Part of a small language model's weights.
Size: 15 layers, width 64, 1 head of 64, MLP 192 SwiGLU, vocabulary 7229, 1.73M parameters.
Architecture: RMSNorm before each block, rotary positions, no biases in attention or MLP, untied embeddings.
Training: a variant of Adam for these matrices, 6780 steps.
Each number is 500 + 50 x the weight over its row's rms, rounded and kept within 0 to 999. Layers, rows and columns count from 0. Numbers have three digits each. The size before them is the row's rms in percent of the matrix's.

# layer 3 MLP down, 64x192, rms 0.16, rows 49-63, columns 64-127
095:493545500461537502494470457641567526499498478540581513551493467507500511487492484470483507543604478513513515504548458499494488492485498635550491572484510524397474495516501507496509476463481509
100:666481509475627530411486452502451577571509519357492553463490425523405507489493514539511476483524530475494517485440554494491505498465479428480504584463523532535541505464499504504620527481526447
102:444461508550363499531454578442565468567502488485509539438580461531470491483501522415561514503555498428520564474413524503526498486550440514445492476527468462465558504539499505491566511480497472
086:456630387523473514501517592586490526480494491584494442609551613502410541512483533517414507510540476480490536506480521507479501501543478513531504453441466671447528503515491494505395528485506425
106:502479460453520493494450410507452591427514491442526536457517465500419550494492500503517511494460462444483591488546454512485506499552647442521492477456450374521530511499504508500532505513502595
102:548443547504373502484561539446444464518484489610413473493434421502618459496502493465481515506444483524516455512446633536529506507506465488451502583564496475554510497527508505501509509483496544
089:443499515428555511489508482483499512510486487434586604452438560505588513510495474480490508542471545449457406492491603507485494511430417482480505514479563651485500493482505504508521502514487463
097:474561453651359504487610611548561440585494496436459430492538519504498487514497501466385503512512456439499520486450513502505509497407472603506509532493495497465362499513502510508429485520523456
114:390432505472416531596561440517420489487504516472458515443483524498492589506484550521464488520436473466486545502557488497494498498412608432583496585427475423530494496462506510498556496508514473
095:596448417616612516477569600575538494535493510462471545471395437493426476490491537497602479458521528502491492522519435495519503503503509476442503461501564434462526495449506499499540507582500455
096:482443550530508477480495502447580439502487504495486518501584448508593449507483521517494508523627494528493464483536572517502494509529543432431497526581689588570575500500497491518499498555513605
080:493563517546473534477467420458604499443492492465516596480480503502458466499494461401486494498492562441484564523488561508493483493535498580465504493578549530436482488485503495499488496589485584
213:555453571609455510542487539471483463602494514453488450506541463503501419501505406500613502557562494531496413493471489498504501499508464545538499610526436534513431495506497503492553500403489502
089:413483427492456478497442577446393549541504499630385457509567418488492457502508478473499492460617487537509510478514541491490509497472564449540505480609523540452525508487493498497504484487489505
075:478436511412463511580517540546483502513500503549566455494475413518505564490491420507439508466566536565508584504461611492489508497548571531504491563392433462562560494487503509503478490460500401